{"n_layer": 12, "d_model": 512, "n_kv_head": 8, "norm_place": "pre", "positions": "rope", "extras": ["local attention windows", "paired heads", "shifted keys", "value embeddings", "hashed n-gram embeddings", "a smear gate", "learned residual scales", "capped logits"], "init": "uniform", "init_std_down": 0.00486, "warmup_steps": 25, "decay_fraction": 1.0, "decay_shape": "linear", "final_lr_fraction": 0.0, "batch_tokens": [65536, 131072, 196608], "seq_len": 512, "steps": 5683}
Each number is 500 + 50 x the weight over its row's rms, rounded and kept within 0 to 999. Layers, rows and columns count from 0. Numbers have three digits each. The size before them is the row's rms in percent of the matrix's.

# layer 7 MLP gate, 2048x512, rms 0.229, rows 1022-1093, columns 256-319
102:522545486450443490489498542397430440503420476530485500400489492431655414511489405519460494533443577491527447488434524424512457459525479529428492567536543480456469536513498511469491542497457581
098:501513473630587444565552474534505490458508561546508465530501555524508440476435414490448468510482505561473473490596391573430512495458553535478435563467436479459547608451491350514530491546510513
107:504479513553495548539376403591467508485514587544434445431545457479448420472437542486515455474519497563548419455487549591487496549548475459498514547468489481412561459499529347499488455497595575
104:430484454430533410461565529434471479516509465524483463516508492579385410495430501538490450507484446489538513428515414458490573505497529539425503530472492430550550552521598533465513600438552453
104:523535409512490543408519402517540530484525490531563437483572536525420613630476520488395437541540461426491506567444492510501395428476603600433479518468467510475387533484482484515511392511552502
102:486530523516431536509463483523443517490517429506516538389529525536586539517466503495478518489500523502561507484527529421529473519539537482543565451499471517490566550610552436519532475551511530
102:572475510585550582475504472533495437536446537503463635494522463474497480527453509512497480461635513424547494533510513455580577499566447513415561522500566546438545566414473551411457529527425513
095:492437425518439567498535423546560509566558451465527529474483480525454548554471445477502474465467472448451522593469364491603445459442539546476394488468577469486428419511532511516489528479455480
098:497489527437560542435565481568512481562396552527492492517494490413485449442517480514541517510471533491471496607500510450526525497431445554654525514438512478463518530474433430561576542465470503
100:529455414493495547486406466498519507495504380513449519519527471373492443518490447575468576472521506408513575534444499496462485415515426483533461520434510476498470451573587445453517540537439488
102:462539485645509444500418454533467503462531523522457426458521500553528483435475499471544449483477479535478528576424402562481570474512516494581479529536451465518532568532472481575470464429463515
100:574443499473418539522495490476590485498452536551456518411647462431450461537490611514479551438542491559539450491528483444465339542553498524500532516406521563486495532600445495473610592533408489
103:671494541482526535468416504554449607591531483509514444511477524509496531420473448570448500473554516508455449545433494589431473505550465554442444503514522579601457502469545511481465434536575579
102:522465422466456520540490501485504528548512491499512515470499589501440562468477455581547474525429577527508531421574409516469503513523469464510498520530535475497441547513389592459566551438522508
099:475542550507454575519545508448482583492384507443566521406515409502527604493440531630427479573541438441526486488548489566482529493546570504554479587464580515431531488496550369500484491492538578
101:540481460450420440523441494424540563432489504558459477545522537490492433415448440471491508521509510446585599517490505515472571503484550467552494459476499499557473588526472523562409443563589543
098:557521489553463577491559521452513469425486500465438542505471446454487542540508555527560567475513456486474547372486436485521487554490394471509403545546495475598501577548479509567444511567487511
100:458459466436479540501437438515478391505464463553549515488443497551472483483440486546545465506480589500580493488562493501504525462523529562451422511393574560497501516407493519580433527537487482
097:511450613596398608501532500507516488405358433447533523533574526457543521522485542507497355476403472517480495447471498467505431569446523480468482453489413528514544499486479571517616491479453514
097:492584521437535502578516471405529505484537487574466492455532582503508581539559558507418446533489529538430546458588405356492469504526453482454493469553578464552481586543515496411533531415416513
099:535467456535484500521604380477519569492464500536559496443457541422508589492493470461614433514515493458506474461509535570524413511466533418489487496531520414526488433476597466490481519493543539
099:500502456556599503548519525556450445485416591427484494450509458453440503415497496546519341576588504474519551505493563579499467485540543616471447472512480490547448551508419491428558530525529523
109:436481553544608506475518546533490504468342523509450515459550545492465503483499490568487403564526436535533485527430458458500437451544484560491497486462468549504511490486475393397565436424494478
102:507486447449472490517497533528547543530513468419520443490413495451453502495536515485444525472412582474497566531510571483445379546489601478509518501458540416550505434461528463481469582439471548
101:515564501504522504583406497539572488511529423564502516481538405499484622484510464524483512462549455483568404454516466456484531479561659491454508533469504513496577535577545532526483562404578435
098:535458546534459447488535519531549550535482466415530478426453477381565432420546455493492543468527577390509496514546501387485439514537519494448425466524530584512563585562559492440568498477516542
101:567535463489469532545488446479570465523569516535543488439557515577487493493524480482574510509469511498526521531535535500547514512503401465526460436514497479504549477516479561394485510490468411
103:500396550549473445429514482523473493482569481449539497510417567524493501465537517505545428557404586605535414451492552536602513501528503470531525487582505486515552497440504496632447519558509529
096:503521537498439529536472473552495541547525493452472393482480441510416534513465457505574468610513491521589513456528587525495533544458501423497516470551474556535407537529560540511466497498527492
098:583410439474448485482502421557522471473450528517561578492567481542477482600510538435538487490476549449495486565495507441488518497534504503458402491464506508438547515566613431461547552486494600
097:462535500443470559604547424500489465479474512519365488484561556561522470492421463653490445444536496462370453547533616497508498502519427554476515546444435449504481488448546494599517474479459593
098:595476454424494481469464489472572466538528523478470540533482513384519423540526458531628563451507585495501517513544485584494570478480611524490376575507544524427442423478457492517551441415493464
101:554544476444522435593491600515448532525500618518413418499529534514505477493400573378494545414463455570480406539581464502507464565450535540450523546474509452518471544501422455516377567451510478
093:559501458500515481498524509551498575493515475532425571389499389402518457543437502453588492432405519563509474446442440470571411608441434447476490465501578519474600415547419533523545527482553489
099:589493481444555533470500644472545536513528441603563495389502414553617545527506546549487537563400496554570595479511475539544428425476483510430499500530488442507578570491541378462488536465543426
100:507485578525522569618418489518453471514526455390466502498495536482514492526521455580533438444369563440596493499565353453548495507509543492538489469438574431553517523541479488534488504498456459
094:526533476444463483442475615503528531398432481511561522493426542486489486482487529482527607575453544463479547458593459497487497446588521502580488463475477545492566504514459501598583598507506449
101:444548510473464462460575491518469439462538582503526479426544447506550525501538532501619520652514449520387394498480456455520481455542523486503501497414509551578612483523514504559475536476524510
099:391474500544466525505545511477453505514561536566432507481484494473517425584451498527577475495465489412451491485641500527469527573500541508545464502456517428449545554410536496510523555547417448
099:559513503404465541562578429482534550546470528515529495538513558527465569469557530528549548455556564495509505513460555504556485483502559480481532510514593442532396507567467460514498616500476493
097:469427394516446544523457537587463489474497509517498528466527510489553528453568498546506424513587312425466493400618448537514493505484495571420540475436529470548541542475496439527568541564505466
098:524501514620511510415457470503617414475425415526558542449517486553481529396498459549606467496419437540484523529502513469565569585440503496605439493494619572558471557482419520537563466491351429
103:502459413548531462422470535489511588437469572450473534544537555484489579428427529551587456488543358510503434508533417535472524452597491532482525514437590487503547437476449436591426542452555473
098:547418506400503547538545468524473544602510521583543437506549488570465599411531611534478482461385576477483457481479464557550548505526492530496454416597483479508480409593478399544515485585522455
105:533539516557518510648535492500517492556577455526490531526527546500596484541550434515508460477501569500506507458439465558555502506515552381527531496535451421433460458558475520515436538414469499
095:494583441519418476500481532477424594476474506519396549523534504568499491487545489540540525527439528412510468463321507457455508452504480480466500476531564587498588542552455473424536505528500554
091:473560462481569487491535544504584474505483597443434405464508490532542488517401475510528540521410497447436389503461547506467436447455446517470525606526411466438503524513503506556509454409567469
098:479505463536538499491462431422442673516447458616522514466529596498574463451485454571506591574588524510520521405570491432479498544548458574451460493475541493482476532488458534484540512458534559
098:612509443592482434563471485590528582521520459548526501450558484486631480560526426569444504513450554480475529481488499503504548438588370395456509519446437525464538487472438519455465537423419453
102:569479546502569486363471523415506497453504471579556525539500544455414581498536560536505459490425467498564597584426498554454450511618498469513568519462499504472493497434451474472539446484429527
095:463579553460494476558488547485507551518471526539525576504550603467563516472452454547448554508542397436514485500601444451434488487620508509441521541531467525512521510451469568541451452507474489
117:474441546541529478472500349511503498599511519538528520509541562449527479519525441551547541435565543387413565645479518424476450563552533465464537589491529477512535533499418494491643434529444524
102:435500452504501446453520497537527489565449542524523459509518396444450481464465413567376467549445489476472504540462543543504404512529346510425525505512405471436420502546598538525474523482522439
098:534491434550558454532530416529430490503434538486501497509500458412607539448512436531534498623439508455494563494493481457497515406562547584492575534484492440533482521537496479556532480527491467
094:465563534538503548497507452401489502451492499466466411513533491514420379481501507551482491425380484530398414532566441490514514476543578521554534509585536488460489493505508459450490486496507583
101:528489525503488516479537505530453524513435489550418579407419543502506474467525510528511587563537471415476440480471537567494522475644419482406493541555484502431490533588450448572562514457558534
097:495514565526568480488486478433504550522580500491426529462507509474530496527483527543539528505474569492490521405518505433525653512517386489518561482422455433522502454636525513568464485573519599
102:508482488480357529582583473420517531458525542499497486557561507542472579503451475485434471622513454514487526442437534476450446541449521599547482457501504510520534509508598514575496523546522492
098:535581561487519501468566496462606492548451476425521503549598492447468616466532452540467483491512595550561536481588547489475527562543586503531436523582414540482467576444496546493564569633486461
098:539478498494557660448567501549537543526470559526439448528539581435493480428593453500545516533461462588560531546568516558551535452526600521523491401466514513456517633423392518458513610502510443
101:602506517534503523531440532492533556418511482524505517486533428474489527368454570481563604499500463512498565513506502539509485495525505545463481536449553605478455481507509603438544536524531486
102:492539516519554525533510521611454481424458509423509481477512383559520625551533405627537474465481471489500491462434541553402589413539505418468499586543554485507493434566490492497525512432496497
100:572542481431444520571450526545487450439423569449474577468510553542469513606426405580494486447472444533526466453449547534519498558481499431532383586454494463466441509519481516489437527501517429
109:559463556512441598401532558460403467467433466463567474530530541462466516466491589448505497509540466519425445520449482499421546534580413456552444523422614553449405506517404463470437539362551467
100:512502501470482485451553535444498550474521546490590456509445569540465568457489479560493480443517508443431480486535543579600388565509507553550430437592464486520555487483511494453521405527460452
100:459476428564496507453484512505548476556485493481482463499492463413456575493418514466485487622449440506534520475520381456528481503584466511467477486551495477622564542505612619491516641542492470
101:475594523428574539510518524474444455545499480541509585627505534531584503455467432591479452481535468455452564543502511636525399471509391492472476507501451481494479514490476494510430465505431385
095:386551418499473504422545458469508559516499407489493550545528484552531480571501498458483375505477547403450482441498500494540447508503435521569555404549475454492534538566557446532494522472480453
099:541525614514510440536500426410419568593526479451511568478463583483588452550515456473485539553486467460503505529512464510470545545496442515513540529507615559534485512495485532562520539502581509
098:511462410557545469475510432503518528455473582547360546384510518465503513512518576521475458573495541477471474361519503544394518480448516552449447505491473425567423571484486455518455473469571436
099:517548506538450489481497554459530443535586512547478510522600461533470534478608597519474572508480522482464513508515491555510467466489456488530452528451529499451648552487542507526554470520437626
104:430410525418514527431518480404576488517521536483533518514558544505565454530563508524560455578468505528489516516495508530430527498550543505466472482521509499476528526517435398459582558577510475
# layer 7 MLP up, 2048x512, rms 0.242, rows 1022-1092, columns 256-319
103:503456496494552512529536547572604475500529517578497423478425446447458545582454600594527509413484436432460485551532514538602513497556539475553473448519371550554499516483540459444449491468521430
098:496467487513537506479579565554473579559531551544516587547537471502494478540505421468441500534558470493548597556565519461396572547489561571480503567486594528402637579407428426462548473485527426
107:486536436517512489522499501413479489540424482526504521553416505490507653543581525396537484555582475421449546630481464432517547544492499477482540441499461511536463474596484563449492559474527423
104:466554591526544490525462465516402507432471477443464545526516475464485536473539544515430439597524530424482519554491556568516488560581495524494542457486421580512461493459507466506480418541428606
102:465503464535400570401520556527579467508474505443446385514485447392456512485490437539531434545550467516521481557417479530432441395444531588424565454473502539559510401495527536507530490633427485
103:504545439440556470467535569491530497470479483530495505568547519466451497497477536528521519539458503404473563468476433505493444404501475504554446559517478543418466450503557482551498461546398515
102:569423572574486473399496486509505552513480493550461521504493495528521555599459522583514441444610474378526522496569593503541537494574485486509544506549487590517576485473468544585501489528495498
100:499520508550449500555549493511501524517523538476447429480421587523538424446532402535443473566536533490477455457563426556594531495468550520484548520654513525406535550465549482504461553475597541
099:552503493569436513477487493604515531585435524488474477523467466470512642458517510460453561495592444589527406556574494499370500469535440438550518491593481412431502411501501440480481519560505478
102:491473583553486544572487514434457410508429571553505484456476464538516502520480555428594476567486476467511498441519487567531457471521597481479489515495356486466445583488474505460495390490540480
099:362487556514469485554499585489535489454502512426534486439478549449517484473580448466477583489496465480578446580515426558519411600522471502548507488481542445526530515414506488454509421446593509
099:577489547514496408566436530541465434534472448429469527551440505528481526476442496541499544522473523457539451516455563508486481535514538421522478465536486513528556513479462558465456458484397488
098:591491479496494510476450563493494559524603509507526482559466412511558503517496446529522496540401547420510485542522438504548473476425461469574514401358544526522477550528465513498479500592508479
095:557407501483458514595469524490503522503504462483473558480583501478496589548509389543500517556468566509568530451589415443553524437512504523467518559488578487495473646512479508588506555418452396
096:522470493477535461469593528533541528493503499553552430446549527419588456570416459487449490580629583466468473518621477535528472454544457506381460575501544445429567614597513520507464497486495641
102:471578485520509461487505509493488549504453461531487397407412467470530521629516458468517537389539505504491494520485504537549536492591479432542451540375477485531422506605391489406512487524482474
099:487436522445487506514472474491442466428457518440486471488530556508416465499539428483414406444480585547528443523494569499458569471374609426479382562470517564456488454539482537500506491450529486
102:516464451470412446416500463501544426428545429495506487503460539520404412428543453513486460471547532481439487445507457432515451420549443462467467476455497502503518546458471548516424543585407489
095:519512534499409561555552520434535472486518492540533594489616476536490493564502466508536447612521574469491403501515502570513524531454473479476427642449464457541472577443429496473512552508561494
095:520487606532510516588560471516487472447410531553497517466467513625537487497447439570575556510505552569590410534477442497537499525387434512472616387590507497492557480486550526475634477528549498
097:499455627477475467434479555464607447439516536515518523561556501530495467479442481544481505505505540500497426531474480456540682460516501559497607559504575461428536506587465511570498484378458427
099:555393460569505530444522555502562497528392492422447527505458464546542551493516492506504444531571567535465483554442483503537398511452561548408389539445488475544460516552532581530551553427563509
108:417537585530585497555553496468534431470432529473432587504549500493495499453499570514512506541512448552481504531468453488504491489424518610544509463478503569466486417455553467463500509466447473
100:475488542482476465455633533505542457519447482521443516482555443596473542510525416474564452659551430483351513556499483453520492487542462500448410508494459515536483463411493476559640452537567509
103:522419470490404446417570461533453488542470471593563488544465551578416429412433447549524463465503462445517387518556493602574505484435479508491607447541489484448417514610512516526461466476545441
096:536434538494529511457509488563435478458474444478527493448445479595596518436487381459508477543495559462541473504532338436379461486504428424572457564495521490538454435501506505508566456515480518
101:554509554483503504439517443488468531520522549555452524486474525490403388467540541528501464506515454482481469475382404486500473571481566526428549534467557531536472490428544453487526497436591437
101:462591498494497478490471400497508560552447502546508540491505600515520579563553511508549400571437503570520463442426542566511430471490524407504580525528557449468464416591461450513427485511517475
097:493450460524506595405541619539535544431422415497509662383485518497564472403483534580519531513507436544454568534494498522513511498430524431524514555451394464432528397476482425557511486547361529
091:484477558495450443552473502421436461430475394405467512528479521523501521445574429620531451486572517537478514433518447533529584558549578544586562488595502559451413561372439567541516504476495456
093:586472569449578564541498471550490427436480548424515528460500526552635485529535497501510500445516365468461576508440469472538507524511580547558496395539601540507536460460524513555495446507572462
094:503505581532476362516628528456514467462418519528462624483431492524502503467402529423501524490486433532563427534483476470481548521493500362510481487517554670457461425410523583492537507493513513
098:540565440453512449504472480518580605505521443575454518488477510444579492483562478519528515494517563549557430487513571490459462504432591587515543521505473409482435542454536468550547581575593491
095:491490572573429544460470508486641606477564476542457487496491488543493422514495517520534492528526480505532479483493514542452432456505440518549482504471415495485508563510531504416466532572482426
101:541479561423472592560558489688532566426516558465423480586471441647486590510529547473520418570511524539576493525568498464554555429447539482512434428516492597459503527525581420533524440433510494
100:508520490447494498505500497582456446563521488390473477466492525520485499554524437552557543500434625478536449511489401544563364509408533470478529502451528474598583584541594530532445463442535496
094:507500511511535479550546517431558509597612569576541573429521548464580555461471553617495412457524467566579551559477532564514550553446573520470525558567475509462456556458550536542359486497512488
106:444530551489497426559543579484482499485540467589488507564485511490532553481605561420516497525485545564404551453508563493531525587530582487492517511548542490408491515525466632461538564441460411
101:472536529427526555505552488489586464553505468505480462462535577531465419451546442431536465507438487472398522470545553460445486483447471474464427527444433548461471513436505517468519563418489512
099:547416524487588480421525508449452510600428421421476496474503467397493551548544473509440502449498598561525546474460534482411477492575566550401552466492469425464468447467474496510486481460470484
099:393411482461419474497546567506410477476537540406574526497412371586453504445544476531493513553488571514568545431484527509496452498511509454513525470481436508479519567508513463568571458504428517
098:394478541489615404508522477544499565508459624443470460493437484512486486532520545513473447562455560543466506525524455404377509516545435452495557455422485508566585507540571556456466429426598570
107:510464508569455439449457502414447540475530473576428489461436522492504528535468509406338499466600505395430376463469485513499558544434511526420541445513496495517601484551557509497487468476470445
099:528418488535477545525425488556491469497468467592532394494527400512422445587505399521469304508484478580486525484519442486428477518532455470545448497544562476523472443498483463499500432501536530
106:474469499518484674435534540472530488486479482456515492431400443492459455547577486363531564498488494446462461468500531470445431481474472543518410451529496514545511536461479494454482474471531490
095:543390455499484499472472509497480536473481460503561546591557566568437435474460503487525469506467483443510464570513472527401465524495554372520473448476572464561444464426524437463476449537500412
092:496553463530446558487506502454528470476506520493480486463533522457411532416497486447489568475507493590483576509417396468554506587527528530506438490467489556547646464496574402490515506560498512
099:397500567584503493444516459558502495496437511512508598553503484449377499517493494532577554501516457510494501410494452459401555513550476564501489496512544461523461500503461496473612539603503563
101:529403470530486478492603498582536467554488549524547542482471560413521416411479394507499509484507537439398570496462437468482527518520414513532471482507483536522417568484429465524516556547506538
102:528490463490392483441372476533540464606602532473451430398448429530528498521452529470479541547450475625534524485472502464508522544485527454480423485484427439518480494533521496515490555550568501
099:469513616450517626502526430592472593482515441519430488554520454551523471550429596452481506525512507492526536479553348449503534482533567463528506652577507512533568560454483449558441535533463427
110:599439501439523518499541617514505575544487529518529580558602533512465501468529501463532581403552580572455529384460449509480509564516527437497542462503459533504421540524611545492449629519557550
101:456487512508395479552491548554546525539476525542526499577519367572472523542472512475494537650380539493521523517547529557517453506485434546388544532456425493493519547589533526517565485503478480
094:504481478499474452489441494534515464475456391424486481419524425386464464574506490496609531542462467527397492574492464421406461483458581469476500499443530491579541492456477522548566417552474490
093:611481559476466516503388529479501456494519516548415531441642395484524544518528382466491590500542562515516505524372554542537527555546518464500549521489576548395466467388559518513522424513544526
103:515497517504381509398420585563463557521565505451478470498484381603494454508473398545522489513483463523530442515514541527473506576583477461551458485478486483515493450501506437558567446573463548
103:516520600510500637599474549430442463463468485404492531478470548448476528556413521446528518495507397541561464520563494536540531538468542386572482486508507566529494450428482382499505521503473518
097:468420462490509526426458529470510507471449470376504477508420528525504451548430498503539576452421510530470592446534497564581474451583658487509502529449497554517604476487450481529558534505365490
100:531452535432499494487568446403543507424522543512531569525465475498469412469498462470504332484427465484440452533450432496429503539499557602477544542440507472492420450447515455433459466554493534
098:442535539511472462463509433567581493491462472443509428471543461483471505544504494441542443559506497513551533506539545510529511520557376537454525451515402496517439478545462599494571446566572445
098:526496538438608390463583456530442399612477581538481527471559529504518479587538514519473465526500517489602552450431460428512523545379479511495507480531496427544530621409519506518446551436495537
100:513502527419543467497618533474514440416474439465548536530527493505501581511515531587500458534411556457498507505437487549473472498613588483374559584470555523459541451539501527530463456456489401
101:513537409495525457467489505512501577551462509504492520481396547520585440486584506473444518440467445482524473486490466513458573473580537399463519480469473598479517393446537559472522394532447573
105:525437459455489509472532551461417506489577464575557521499567511519459562544478567527513549456462483492520485500428556536551453561455450524513496467525555501390493440573442424410533478531594537
104:508478585575530524475486559502491512529385464554485463515379540497534572574522539466486426496473490476561509516485448578574519600619391540476438422474453541456472533419461535384531411543543518
101:527530500565480490448518504447570558530405592502487475463540473458531531467537370553470569498494634477547498524523465539496535456433460497550438540504466522534443399454562564472389620483574422
104:559529404467516522549519484517435552574499492518410472538467481509461551433503554539507430594465390481412565408468421552488549535580493476542573486439443532494541447523518426457485440492470425
102:554529447456450431563476446475501584480535562504501513487498516479450511449602615521505489551524442436452382491502491442550554470526572478505508514609502549525412477477572568551578566581468440
100:467470497509429493478554490584535500525452452431509521464501396504440536552455587570409469428545528597536506541559400537521493443521480389472445499543400459559454538452572484563598529479501498
096:506468507562541563545582524338505513512460531500545508507481490535425567583418457507503456536515471536539577542611529495522583506521433538554557564570461507484585433505553562524475461543502534
098:569496459495507528507436480492502525547495468508521484473427403497522438611606630435514552548539545456502453605527517497493508389511481482541413473570531487562489619514511516547496514571474554
# layer 7 MLP down (transposed), 2048x512, rms 0.236, rows 1022-1092, columns 256-319
105:490472492531485445498546584628507456551554511570524497468475452461494503482526586549514455459522451454475518443547515505539479538476486424519535495423498519524496504522447499462503526430583384
100:472481561500539496503496481527502532473472475549483519592501519514571452507510473544475481531514498478519492488560433461449461398507584453390496545589485554486514581480509537505446510429539467
110:502551485439490453549534564477492481595539420421492536512434471455529592549590479549494529518508570546569515550544485429532492545547507528462434494537523581508525546542489517453523491568420493
107:495511519477481568538544502576449519473550486426361529459402422586565541423537487491497552509558531467466580490504537514494495543584547480439414428542407521494439549501496515391534456482535531
100:461465570416504559545446402461531405487448468475554452493425497559467497461483479520480457515543515517524485488498500456501505431481534478500566451398521471518475538551582517509446424561530539
103:484557506624550516569575505484506434475522488447438483536519523664494496459479562558425498482479424367499515471547427494481476447486581519597565517508534529412593469470580485544501556491382469
102:496465489524542484489514450549489618518496587470482547491483499460496576463396492596369531496535454464448534519519551530505493430528560526487527443539577536441563504448602558632541569528496547
097:475522607548510522408543486543418573501555479460490530588471506512519369524491539484547514402495539506501575554530516501503446474597504404553613542513516577484457594566429533556546434560610463
101:569484454456494526427578592478579395543624518459588495550434468524451539541474538485465475464498573422500494317494469510569492495471545582598512524470494539516476484510482491559438448508514600
107:544498486478410582533471513488446503511538544501552596465414586527554489471489566501509410501441562558488481485547537526500406506477549499502404547563514466528478508520539594434413517509472513
101:357440509559553452482362511435483490453468495486572433527499570413495534576554527487456446506462440451550426605423453516528475443529482562488525539484496500525487526506511492506510494392480533
103:521534533480545496489435478568488519420449393448565467520494566480473641490457436638461521521554459471456506550468488467460541532522478524495503478511483546572493401520475513613441459442512530
100:610486567550530475457542462529472542608566439429531433546424532522553447466508411514476475398508482531542603577443509589465458487499433459520490457481529517561485473464529509468445505527535560
100:460519586553488513518557537490534384541582511559513554441482496514394541448608491559465446463486490597463440506566427470452459537511442439465539501502508474476442510517452530553504545542468505
099:538453481498424494445434533584519541474474601475525543482498547564497450583412440563525489541532469570450524533522483512529489410544538483491525487488548500479448521540508525567549587475488545
102:465494446614503481593496533436472590428452528597455402467527489610524534526430441470591610465575460587465457595517525553529519638582472494537517392475495477518376511575508470489586575521524498
100:476447491439485511587505514536471507508507514371478391504582548431486486510500493465448492551536417507545439517539593534490471352461482522489488426496507455423470510506366542507526500473509551
102:561588462471438470503526432423473476538538543551469453473443474501419533533506495507521429471550458478444509453531460474534574476517620471522520535553479559532517457494521604498453534502537486
098:521456489567516607435598515511569450453462531430500509488672566482524553454514472512507507498513553498523498527406486500447549541507547522406580497444501554497529543431428543518517526531480454
098:419514436386447537572487512561551451493470454581486497499583504549575501443564489581411506500494542518540477508550483521453427484438442422398443560518566492510550560560582513549475562472412451
098:494430476435512527496508544473542462519506468512489484530460573567559476548433528488553499511514534516438564541493573425503491474486564385520494515506518521535534533483518395542478535461490513
102:429447585528502488445432482531490502641446471530466487457522449474489533502471509527506508616546518479568490453598535537555469499591529486576477439489430520549487517503522567481471598473426524
105:471532488506534410527533481513470454511392546449482533494566480470472471465464477562585465545565522590388529476546423518540429523441501533553530493525483533428526527622464463430464531552552513
099:467490464473414461521568426589502507513448542596595454494566435530522531532520549497455421568460557495459568471480461451536476442495470530444561527525449480452538519463411487526491445432491530
099:502540467432366398421581478536434509458496547615514479491530594547536504517506467543572494424521494412461425453453541509456510577441443538494493513609513466473479531482562496537517458497551602
098:449449461513396512489468497530467523424556457503576583529468438542487483483468475524520472494609499482553458484555441468500550519463454500449490488451456522444510501494506512501509460390597448
098:431475546521469547475511526487395531438478494520473526436558524559502537504524573487486426400474475580521486509447531545516460520556494580442394565460502489470458581539428508477511544475588377
103:411533591577458470635616469576531522435455512412529507497456555446497484482543536540528456602443540478492488436487494444485501508419515458521565470577514464420578475486432473473470550489437517
096:494504428503530532549547531600502494441439467534471452493569495491503490509586520473509580442543572448534542423490494522478514476501477487547431546522457537480476524528537504510511620564418488
094:462538598458541466513527532469545527550469471441476535426534530524466611515445362578493514537537491574455521446496513473439480583643461489558494492544506523505394561448455473503536584503541501
097:525449503410496605434418414504375492431495532513600594537471479510592454453558450551531502390556539540482530459534440482485352561523457505535542556510501499470549475503556500538523482605477503
100:549505540528569517468522556473513486535480553495425415495526524532478519463433431491578565481513530503549483433473487522463484459504537510518618478526492470531543503390481550514411479504492419
102:578503505452543456499600538434464547504517515515530447500515478524518574494450558531371501541537562552554524582494554500498448585382523538426497488542436472534472488514605454514576584477523458
095:481560467587501484458587522439465475444524448479406431508438485512526387471420486423507528527530484492479450526469438381473491485518476536514463525567494532430584515538538479427458545486579529
101:482399421556472520520556475594614437463526457528458517545405411571533537494531477564492475586485523526480366500602541501520429509429487469470471448576510502495515524523604475483472482407445480
102:457480516460484464434495516452383457588499497423488380523501572544450491448593416576470524525557613446608475585609445528538446575538535423508429484469535463543551530525578386568498548451532595
096:458467549544502535457447395477525564548467517496544582505579543475516532494443495563477424509528511487463502539541463495507546479492555487511497592638553467484551529454503386619445501500438529
105:506445481545525633508450574521443586386491499557560470441502526505575572500531476474447499537459510483371532433548555525579464502459535546585472533418579624393550484470527546473493488567445444
097:459518446454480516567461483535470463448512490549539367498566481515490416519445443510446423511486510536428602563573470540511490439396433501576471472530437470513549434534478588504536452476571435
101:524546521452502414515510492471455499494369518342508517512569528368458436468584473563558567407604593469507525502476490580430460487475473523447491506556587513450454446508436473506534505476454518
102:453457448492510472470585564565475501600501483531439400578498451515461601499499424557479517511513525516562457472594536521467493472467581542558462420501489587425432496512543555517541480443492496
100:353498511572582479461520508517480551482547529440428397472489508452474601541445515411434428569507546402552473403515466528485493455553497575441447557498396439462465531557544503426460446489500589
106:438425535555493490452430538397398537528485461444640547578502416480449506527485486455484425538527515503450453506507541507439435501494480479469592502560473439548435558585466548484449575520467572
101:439517593479439519407433467530555479549438500478498496469512451497468451610517385396589412493475462591426570563494437525565494465474498492511495536551440584525464438507550568527557594530560499
106:527459540533481518463527550523538510496397554469491486544460452455446584525498421445576497613402516463542473465521552457434497496403524570475501507550535477469459492441474433467464561539448572
100:548496529575505512449438415558519557440510480521587483416546495561481475521529537523523514455515499392457514539474537497423543600502464477495486551509493525493516478517427506444594550574603518
093:549418457454472544527433454470495447551464473484559406473539495498485479465405485502474577481479347511411470509485583541548494534493438422480491501544520499474456458474407488479491505478507567
100:513577560527492550450516545430525587489392577648459470524437499507484544574488472539489484519543456423512489423519552526448502547565527584476409517438565467435542425451531518393506555536532597
104:542542478523384471562578519574541527594472429504481545549512475533547525485589537519527515530539496465468540520474505477462521582508458505566527470514495496489325436421508505492506523360453453
105:478460511516491494430506445441537477504559593550478440453576450555523554529421484434570577515484550518462564547415497476458456523449441530474511540405546520520422479458448501493516427406537472
099:486415497484472545497557487513504527523552567425519509581435552636447533490419561489444415465549580493533531500490512523547458527512515542545490520545511468492538511476497584505492452501553408
115:494565423488531466478447532496515473346579579468420545477511539602424502452423534400492429559422490511577485464505430565524562518436454525538498380444533574497463581497562531492385555501382497
104:444479487502505418488556474594504466563491561521523467462515385491509489572470363468512492581486559502544533477469511500530473420463468486419554509521443526465464458542503538481469492479440545
094:482535484552665553540508457558492461543505476409443578533472381501554489472534446627464356538485529537477489608471562508471444543441479588461514504503410526488478443532450498428522461451520547
093:554504502466498543557528482578530465506433534538534508548467514414605544489486433457598543462467491484455557509465517447464608523495621559564454487484506476455506509502501548585460517563556528
103:596500479417462485482414564546480523586609410489503562446436535507498412520446432514544557493550472507578480500586445576479439574488473526616493555571470542393494567495571441533516541556637559
099:494481548418559513572471531450457565539493520472469482483476381533509489494412507364486534555483531565477496436495424511509589475507484432574445523401497559467444472404521410446439496499546419
100:495465513584382551408512558492471355502518461537487480530442379513418545514562456493540561550542462552493540489541521577481478384438521526524472379626535489487523494516596503525528544493569499
101:417580513482551397499523538570476459476481509494555532401509513484509447592522472515572388462420460536551470591390493480567556511503464614490469584549459530547504481518433472457571529582532455
097:539466505427490558545497520532469461508464464418553505416562557469445486517483510405511421521512487559536540494445565450480490477443422511491576464542410584472411506521471497457565446493424505
101:455535533368524523566575437521457493551613553450506500491510421404458443590537445541479516568481375553568470535536521448428601421499548565450543502513509475594551466511500466540466485502470468
096:514495540506539562504609497505501411490491478516527528552476557569490495476553521567468484616525538576444484429496504576518509528597505439626528519495520546499490478457427455486604520515573575
103:474473473497510520525506444486461537552423606575492594512448491596545540593570534602516514540504460504456510432499515462529588490557483461411462519600506563565457565479515544541409565457510625
102:402534492501521469470506472536496537533472474487528416530483492536397555523563482544540531506462475493528427490473518509464536523515446613554478589396445540474456388538480475508526506483562547
103:522519478564498458573577557460515450493427409469525492537478610524402492553480545492454540482589452486562526367513520523550578471473423521545482460551465501502596431468514498523461491524569601
102:519529504541435517456509440384590508452460471510426472518541561518492562462448397531491498523462498434479556540540478555495472482580529457501477525417511529523433484466543535473469489462533539
104:429494435486530525557557536503533478496477500426425587542555470445480484514524483448520516438403546406486463496457559492421528597497434482488487584436403437604602541439529500508419491587523479
103:558396483411472409534447538502529605507521494589564505548502550510419515542559465486532486470453523544518566510432460477487555497601482486469567623545570516433517429555545605442466433520393476
100:415533472410546547504496449515460511586447500496407398487475470497490495584526433538512440485428523587555517511501459498523478553509570429524489491526500434471440519409552512463533586469450490
099:525507555585505476566461594506447500449464450440528444520401433541455604513494524528455463590568491504643548491515535522496547503464468518450513447468498484475559508479429528535499434460529493
098:543406403486427620529484418481497517525640439519472588483546597496504556589491593481460424509401483496493503496546481597416508485519440488574418413528478530499518438551547477510457502563496596